Weights of a small transformer language model: no biases in attention or MLP.
Each number is 128 + 32 x the weight over its row's rms, rounded and kept within 0 to 255. Layers, rows and columns count from 0. The size above them is the row's rms in percent of the matrix's.

# layer 2 attention query, 64x64, rms 0.191, rows 0-24, columns 0-63
size [ 59  84  53  91  69  79  44  74  63  68  69  69  71  63  78  60 112  52  65  74  67  58  53  63  59]
[[190  91  55  83 140 125 175 155 124 145 135 142 122 147 104 150  94 152 163 137 138 150 101  83 178 102  94 118 152  75 214 101 138  64 117 130 158 125 138 132 132  83 129  43 156 104 131 112 134 115 128 134 114 137  93 149 137 158 164 119 150 110 178 169]
 [110 134 194 139 114 159  88 161 150  87 143 140 137 111 129  56 192 100 147 123 115 146 196 163  91 111  97 134 127 145 156 174 148 131 113 136  66  90 115 120 113 167  78 209  83 122 129 127 150 157 145 111 150 141 158 139  88 102  80 149 140 170 110  91]
 [117 190 118 154 141 114 169 103  94  31 204 154 169 117 143 118 131 132 122 129 168 187 156 110  76 113 134  67 123 200 136 150 115 152 151 132 107 150 162 103 122 136 153 171 154 144 123 130  94 129 128  77 183 160 151 133 114 155 101 162 132 147  98 116]
 [ 76 143 205 122 126 155  99 169 139 145 135  91 116 121 109  87 163  94 104  94 115 122 147 178  91 125  95 155 111 129 137 157 106 146 132 141  93  99  92 151 140 204  49 193  78 100 144 119 172 171 103 140 125 127 158 137 116  87  78 158 106 139 117  93]
 [178 122  87 163  96 124 120 110 133  85 105 133 102 124 182 118 152 131 144 155 168 145 149 119 151 115 115  96 156 169  96 150 146 164  99 112 146 153 164  72  92  87 189 134 210 169 101 149 114 119 138  52 178 130 168 145 131 161 151  90 146 131  61 128]
 [160 128  64  59 172 124 132 121 132 189 125 126 139 172 114 149 128 166 131 141 140 142  86  89 150 112 192  92 160 116 142  96 125  66 101 122 163 147 132 115 153  81 208  64 156 106 158 109 120  58 101 158  90 108 112 108 139 141 160 123 133 110 116 135]
 [171 152 112 102 107  86 173 149 125 150  59 130 144 104 107 140 101 119 135  78 107 115 163  81 178 182  96 125  68 122  73 157 119 156 117 147  66 147 159 129 139 139 174 155 119 172 130 140 189 157 153 103 146 133  95 169 104 187 136  85  99  96  99 125]
 [125 138 162 149 148 158  94 129 110  91 114 127 119 114  93  64 166 107 113 141 129 126 179 174 102 121 114 155 105 163 113 145 170 199 157  99 123 110  89 131 165 190  97 227 115 103 163 120 115 132 124  68 154  98 182 116 147 146  81 107 144 153 120  86]
 [104 146 112 119 132 110 112 115 105 176 168 131 162 135 126 125 110 164  70  87 120 140 123 115 116 145 184 112  40  78  87 133 183  66 169 166 126  91  90 115 123 145 123  72 130 137 133 110  99 176 135 130 124 133  71  91 126 128 130 145  87 115 115 217]
 [ 92 143 190 102 102 163 129 198 123 145 151 131 131 123 125 122 144  95 101  87 100 138  90 147  36 128 115 186  75 172 178 150  74 117 139 126 126 125 129 174  92 199  83 115 101 104 145 143 139 139 113 121 108 134  73 120 136 126 107 183 168 112 117 146]
 [151 169 131  70 141  84 102  73  57 137 171 131 118 192 137 157 130 134 127 160 158 154  80 107 150 172 132  81 119 134 105 117  99  91 161 165 157 141 120 176 127  92 178  78 159  99 153 148 120 143 139 149  84  91 135 119 166 184 191 141 123 100 132 142]
 [194 143  82 102 112 186 117 112 139 147  87 118 164 137 118 194 139 158 138 120 105 129  81 149 144 142 111 114 169 154 111 116  57 120 116 139 168 157 140 179 120  68 163  74  94 130 163 149 110  61 133 172 123 119  91 123 109 156 188 104 109 117 167 158]
 [161 141 106  94 143 129 175 151  97 135 133 101 105 123  68 168  82 157  96 124 116 145  51 152 103 158 183 123  66 134 137 144  94 125 160 100 140 116 140 153 160 128  90  63 158 137 160  95  97 111 126 130 102 154  52 103 123  83 140 168  74 124  92 168]
 [157 123  84 145 195  88 135  75 152 169 155 127 149 144 109 123 107 109 104 104 149 162 109  38  71 139 125 107 155 164 102 107 150 114 211 136 178 144  84 120 158 138 134 140 164 147 143 108 127 106 121  39 183 122 120 135 104 149 142 127 111 139 130  92]
 [107 127 183 182  96 134 126 172 119  55 146 109 115 124 101  55 150 117 166 133 131 119 170 153  83 150 135 100 138 118 164 122 117  77 140 100  90 101 127 159 100 178  45 138 123 125 162 148 150 103 168 131 107 163 176 143 119  68 111 160 155 182 141 119]
 [125 132 105 113 164 110 147 104 144 165 112 159 150 138 117 168 111 150 163 114 153 101 113  88 154 131 153 116 172 121 105  94  97 154 186 152 131 175 205 116 142 164 125 148 145 136  90 202  93 143 123 170 122 159 163  62  85 125 151  88 143  93 218 108]
 [155 122  41  97 151 104 161 112 122 121 124 133 151 140 121 170  80 159 138 164 128 127  86  79 167 150 152  75  86 113 100 104 120  55 127 119 164 134 141 112 154  93 200  45 161 151 152 120 105 112 111 144 120 108  78 140 140 160 171 121  99 109 119 169]
 [182  93  46  64 156  93 158 103 135 136  97 130 133 147 141 131 100 146 150 155 156 113 105  95 180 134 172 132 133 105 153 131 104  99 112  87 166 165 182 114 141 101 201  60 158 164 141 168  90  99 135 145 136 139 123  98 157 137 161 113 119 127 116 195]
 [120  96 140 208 189 124 149 160 122 125 171 114  89 106 129 162 121 164 151 164 153  94 190 107 100 164 107 130 109 203 124  70 156 166 146 106  83 154  95 117 120 147 155 105 145  90 117 170 125  43 126 155 144 103 163 130 105 140 112 115 167 115  97 112]
 [105 124 193 110  93 172 105 147 111 179 146  66 127 104 142  67 137 130 135  87 127 125 154 130  97 112 153 151 120 122 190 119 135 167 121 123  48  79 151 196 145 156  69 176  71 148 159 109 146 130 129 154 164 129 128 121  84 186 110 122 134 141 116 130]
 [ 95 170  96 177 151 153 146 120 116 130 107 121 146 167 165 196 126 136 131 107  96 152  82  77 132  89 229 116 125  62 114  98 132 105 147 138 126 150 180 145 110 124 165  77 127 151 133  87 115  74 152 175  72 176 107 109 130 142 162 141 122 128 150 144]
 [138 163  90 120 113 107 169 154 120 123  97 105  98  99 106 103 137 120 118 110 134 170 145 113 207  80  99 167 134 169  26  58 119 146 139  92 119 138 190 143 121 166 149 112 142 146  96 142 171 150 116 148 122 145 157 143 138 162 174 116 186  98 143  79]
 [125 180 151 123 126 150  86 126 118 131 145 118 160 190  82 112  56 107  84  97 146 119  98 110 148 177 137 120  94  86 123 188  96 113 129 110 162 108 131 125 138 108  80  68 125 110 142  40 118  86 172 142 110 105 116  96  79 116 182 117 123 123 180 117]
 [166 151 174 195 149 133  85 116 171 130 133  99 141 145  93 128 120 104  80 164 130 112 138 188 100 104 103 176 158  95  99 157 121  78 104 104 130 115 114 179 121 187 146 179  98 144 102 190 123 116 125 111 198 144 149 131 105  46  97 135 142 122 148 114]
 [127  89 107 120  87 107  94 168 145 104 120  91 219 116  58 117 142  73 142 107 115 123 148  95  86 150 112 161 178 148 150 122 190 183 129 149  99 104 120 126 167 158  90 150 103 130  65 128 112  98 131 150 159 152 153 124 148 117 101 126 208 142 150 144]]
# layer 2 attention key, 64x64, rms 0.202, rows 0-23, columns 0-63
size [ 87  56  89  70  56  91  58  77  63  75  72  64  63  57  68  77  65 198  59  71  91  60  59  77]
[[152 148  82 101 106 104 128 111 126 129 116 107 135 158 159 182  77 155 159 168 153 124 102 104 147 151 155  73 156 131 139  90 180 143 187 130 132 201 166 105 103 100 202  93 181 160 126 113  91  87 117 135 172 152 121 135 162 143 169 104 122  93  69 136]
 [141 117  86 159 134 127 144  85 201 146  72 101 107 125 137 154 156 169 114 127 128  94 135 152 146 130  91 162 162 152 174 124 123 108 187 143 128 170 119 108 160 166 142 156 120 123  93 156  61 169  87  46 145 112 140  69 125 199 117 122 156 135  88 108]
 [136 139  78  99 159 124 126 123 104 132 118 137 135 183 129 160  84 138 151 138  65 154  87  88 152 161 178  89 143 138 126 121 158  86  93 116 179 187 149  97 107  74 167  77 180 160 124 131 115  48 112 182 111 160 128 148 146 177 163 122 122 120 102 157]
 [ 86 162 111 153 140 153  94 117 124  24 108 161 117  93 124 114 189 150 109 126 153 119 157 158 123  78 126 103 154 192 161 147 136 182 164 135 100 149 118 103 143 126 169 119 145 121 104  95  77 119 144 118 173 108 176  49 122 118 128 131 168 146  75 111]
 [ 88  97 162 190 122 149 169 104 145 122 135 150  85 144 103 134 159 167 119 117 148 111 143 159 133  57 107 195 127  92 172 111 152  80 114  72 123  62 111 105 131 209  95 147 102 144 119 119 128 161 137 116 117 129 136 101 115  49 146 151 149 170 116  94]
 [165 168 103 119 100  75 149 102  83 120 156 124 143 120 152 144  83 147 167 162 128 141 106 102 100 168 144  13 103 130  95 121 133 164 146  96 118 136 152 122 150 132 135 105 182 161 172 118 136 110 140 190 167  90 117 171 125 122 206 137  74 114 117 131]
 [159 127 119  81 144  94 169 136 154 155 143 115 138 158 167 110  86 154 155 157 105 103 161 117 182 118 113  69 196 102 108 103 152 142 147 139 174 188  95  93 138  99 199  70 138 103 136 104 151 100 132 144 139 194 170 115 105 110 143  91 142 110  93 182]
 [146  98 202 116 133 131  66 199 163 144  85 136 115 139 152 101 149 145 104 148 169 101 152 167 141 123  92 169 164  84 144 144 109 107  95 118  44 101 108 170 150 142 117 128  71  90  89 151 182 155 148 151 115 138 131  89  79 102 106 122 123 132 168 152]
 [ 89  88 134 135 118 185 187 143 134 124 224 149  74 129 126 133  73 119 190 177 149 116 121  83 135 173 125 109  98 123 124 144 137 134 118 122 132 114 143 121 177 147 131 155 142  82 147 153 155 104 125 172 131 134  87 168 171  88 166 154 145 110 179  64]
 [108 129 175 150 197 125 130 121 150 176 122 159 145 110 135 124 186 168 115  77 110 139 111 164 118  84  55 169 138 118 113 143 173 155 103 156 112  87  59 160 170 144 108 160  50  87  85 151 125 141 123 133 132 112 138  71  80 146  96 124 104 133 124 119]
 [135 151  45 161 108 107 170 125 136 123 146 107 159 130  86 136  86 116  96 175  91 118 124  39 132 137 141  82  88 125 113 135 144 116 128 125 149 155 193  90 158 154 116  86 138 129 130 114 103 140 109 134 134 115  84 195 145  51 178 133 103  91 167 158]
 [ 91 154 142  97 169 149 119 117  64 104 148 143 135 150 165 127 130 106 135 124 154 133 187  81 135 111 127 133  87 147 149 164 109 136  99 113  82 143 116  89 105 140 122 108  96 102  73 155 133 114 158 135 125 111 192  41  95  66 102  77 120 137  40 115]
 [110 162  68 149 114 147 177  98 128 177 144 148 155 109  93 152 116 101 124 122 107 100 166  93 119 149 101  62 140 127  67 122  49 116  72 160 137 153 169 112 139 136 107 148 134 157 117 159 151 143 117 146 135 149 138 195 107 198 160 154 158 102 187 162]
 [155  64 177 133 147 156 130  91 155 157 126 108 101 136 145  75 204 153 124 117 130  82 142 140 166 130 138 201  97 108 179 125 124 127 109  77 111  74  96 131 125 116  83 124 114 125  95 106 148 189 135 150  99 114 193 123 178 170 102 179  97 119 123 143]
 [138 133 124 139  82 109 112  72 129 139  72 138 107 134 173 212 125 142 128 151 122 129 129 148 164  61 135 117 108 141 147 134 186 180  82 168 107 120 165 125 137 113 137 165 130 198  98  86 103 133 110 180 135  64 173 185 136 131 111  90  98 115 125  87]
 [123 113  84 132  96 116 118 125  88 111 160  99 140 176 102 145  60 112 121 158 120 207 118 102  88 121 173  72 117 138  98 141 138 113  99 139 125 114 100 136 122  84 130  82 150 175 208  83 109 148  90 115 142 128  76 184 150 121 187 137  88 145 126 169]
 [103 132  97 152  81 101 124  85 127 136 125 106 154 123  71 169 150 156 103 120 108 132  90 114 143 101 117 105 149 115 112 119 139 165 121 154 112  90 155 129  98  95 127 116 141 204 152  61 121 131 119 114  83  99  62 229 124 115 142 138  93 166 209 103]
 [110 120 207 128 150 143 118 170 138 123 122 153 121 112 144 104 170 112  94 104 151 126 156 188 123  88  78 221 142 134 149 137 124 140 128 145 103 102  79 155 152 150  95 174  62  71 109 147 150 152 158 102 118 140 177  58 108 109  75 132 147 133 134 106]
 [ 61 132  99 115 124 134 104 102 158 121 121 105 117 174  99  72 208 120 101 109 208 180 136 166  97  78 162 148 147 184 146 174 124 149 131 133 132 119 109 145 143 160  85 175 110  96  88 160 130 144 158  91 140 125 180  90 104  91 116 139 167 127 114  98]
 [141 144  63 117  79  80 198  97  86 119 149 112 136 182 165 178  87 101 153 176  93 124  96 108 136 158 120  67 140 148 108 111 138 117 181 109 128 156 138  92 104 100 172  95 160 121 133 155 112  79 127 174 105 131  88 158 139  66 152 139 122 128 177 116]
 [146 120 186 115 130 138 119 135 152 114 111 158  65 106 128  99 151 100 133 110 185 118 169 190 128  94  53 180 134 151 139 166 123 121 128 124 123 102  59 148 144 178  46 160 104  89 120 181 129 162 133 113 139 102 165  87 115  93  75 122 148 106 131 124]
 [125 104 166 131 119 202  79  93 126 137 144 173 151 155 168 113 158 150 118  79 123 108  89 137  76 172 118 184 122 135 153 147 161 171 125 148 148 123  83 168 132 146  80 195 100 104 127 117  78 111 116  95 107 119 114 150  89 116  51 176  88 141  96 121]
 [125 120 162 139 142 127 147 121 157 119  73 150 119  53 166 100 187 154 134 138 173 129 169 169 114 105 120 185 121 136 140  93 170 158  84  95 111 154 136 150 149 147 194 162  55 128  62 194 120 118  92 145 161 159 136 172 148 137  83 122 130 129 119 118]
 [117 141  93  59 142 103 165  85 108 172 192 130 108 133 157 161  98 150 142 118 121 156 113  93 142 165 202  60 128 179 123 109 167 180 168 136 138 182 147 113 135  98 155 112 168  94 183 134 103 140 124 134 113 141 116 155 188 135 151 123 103  92 105 170]]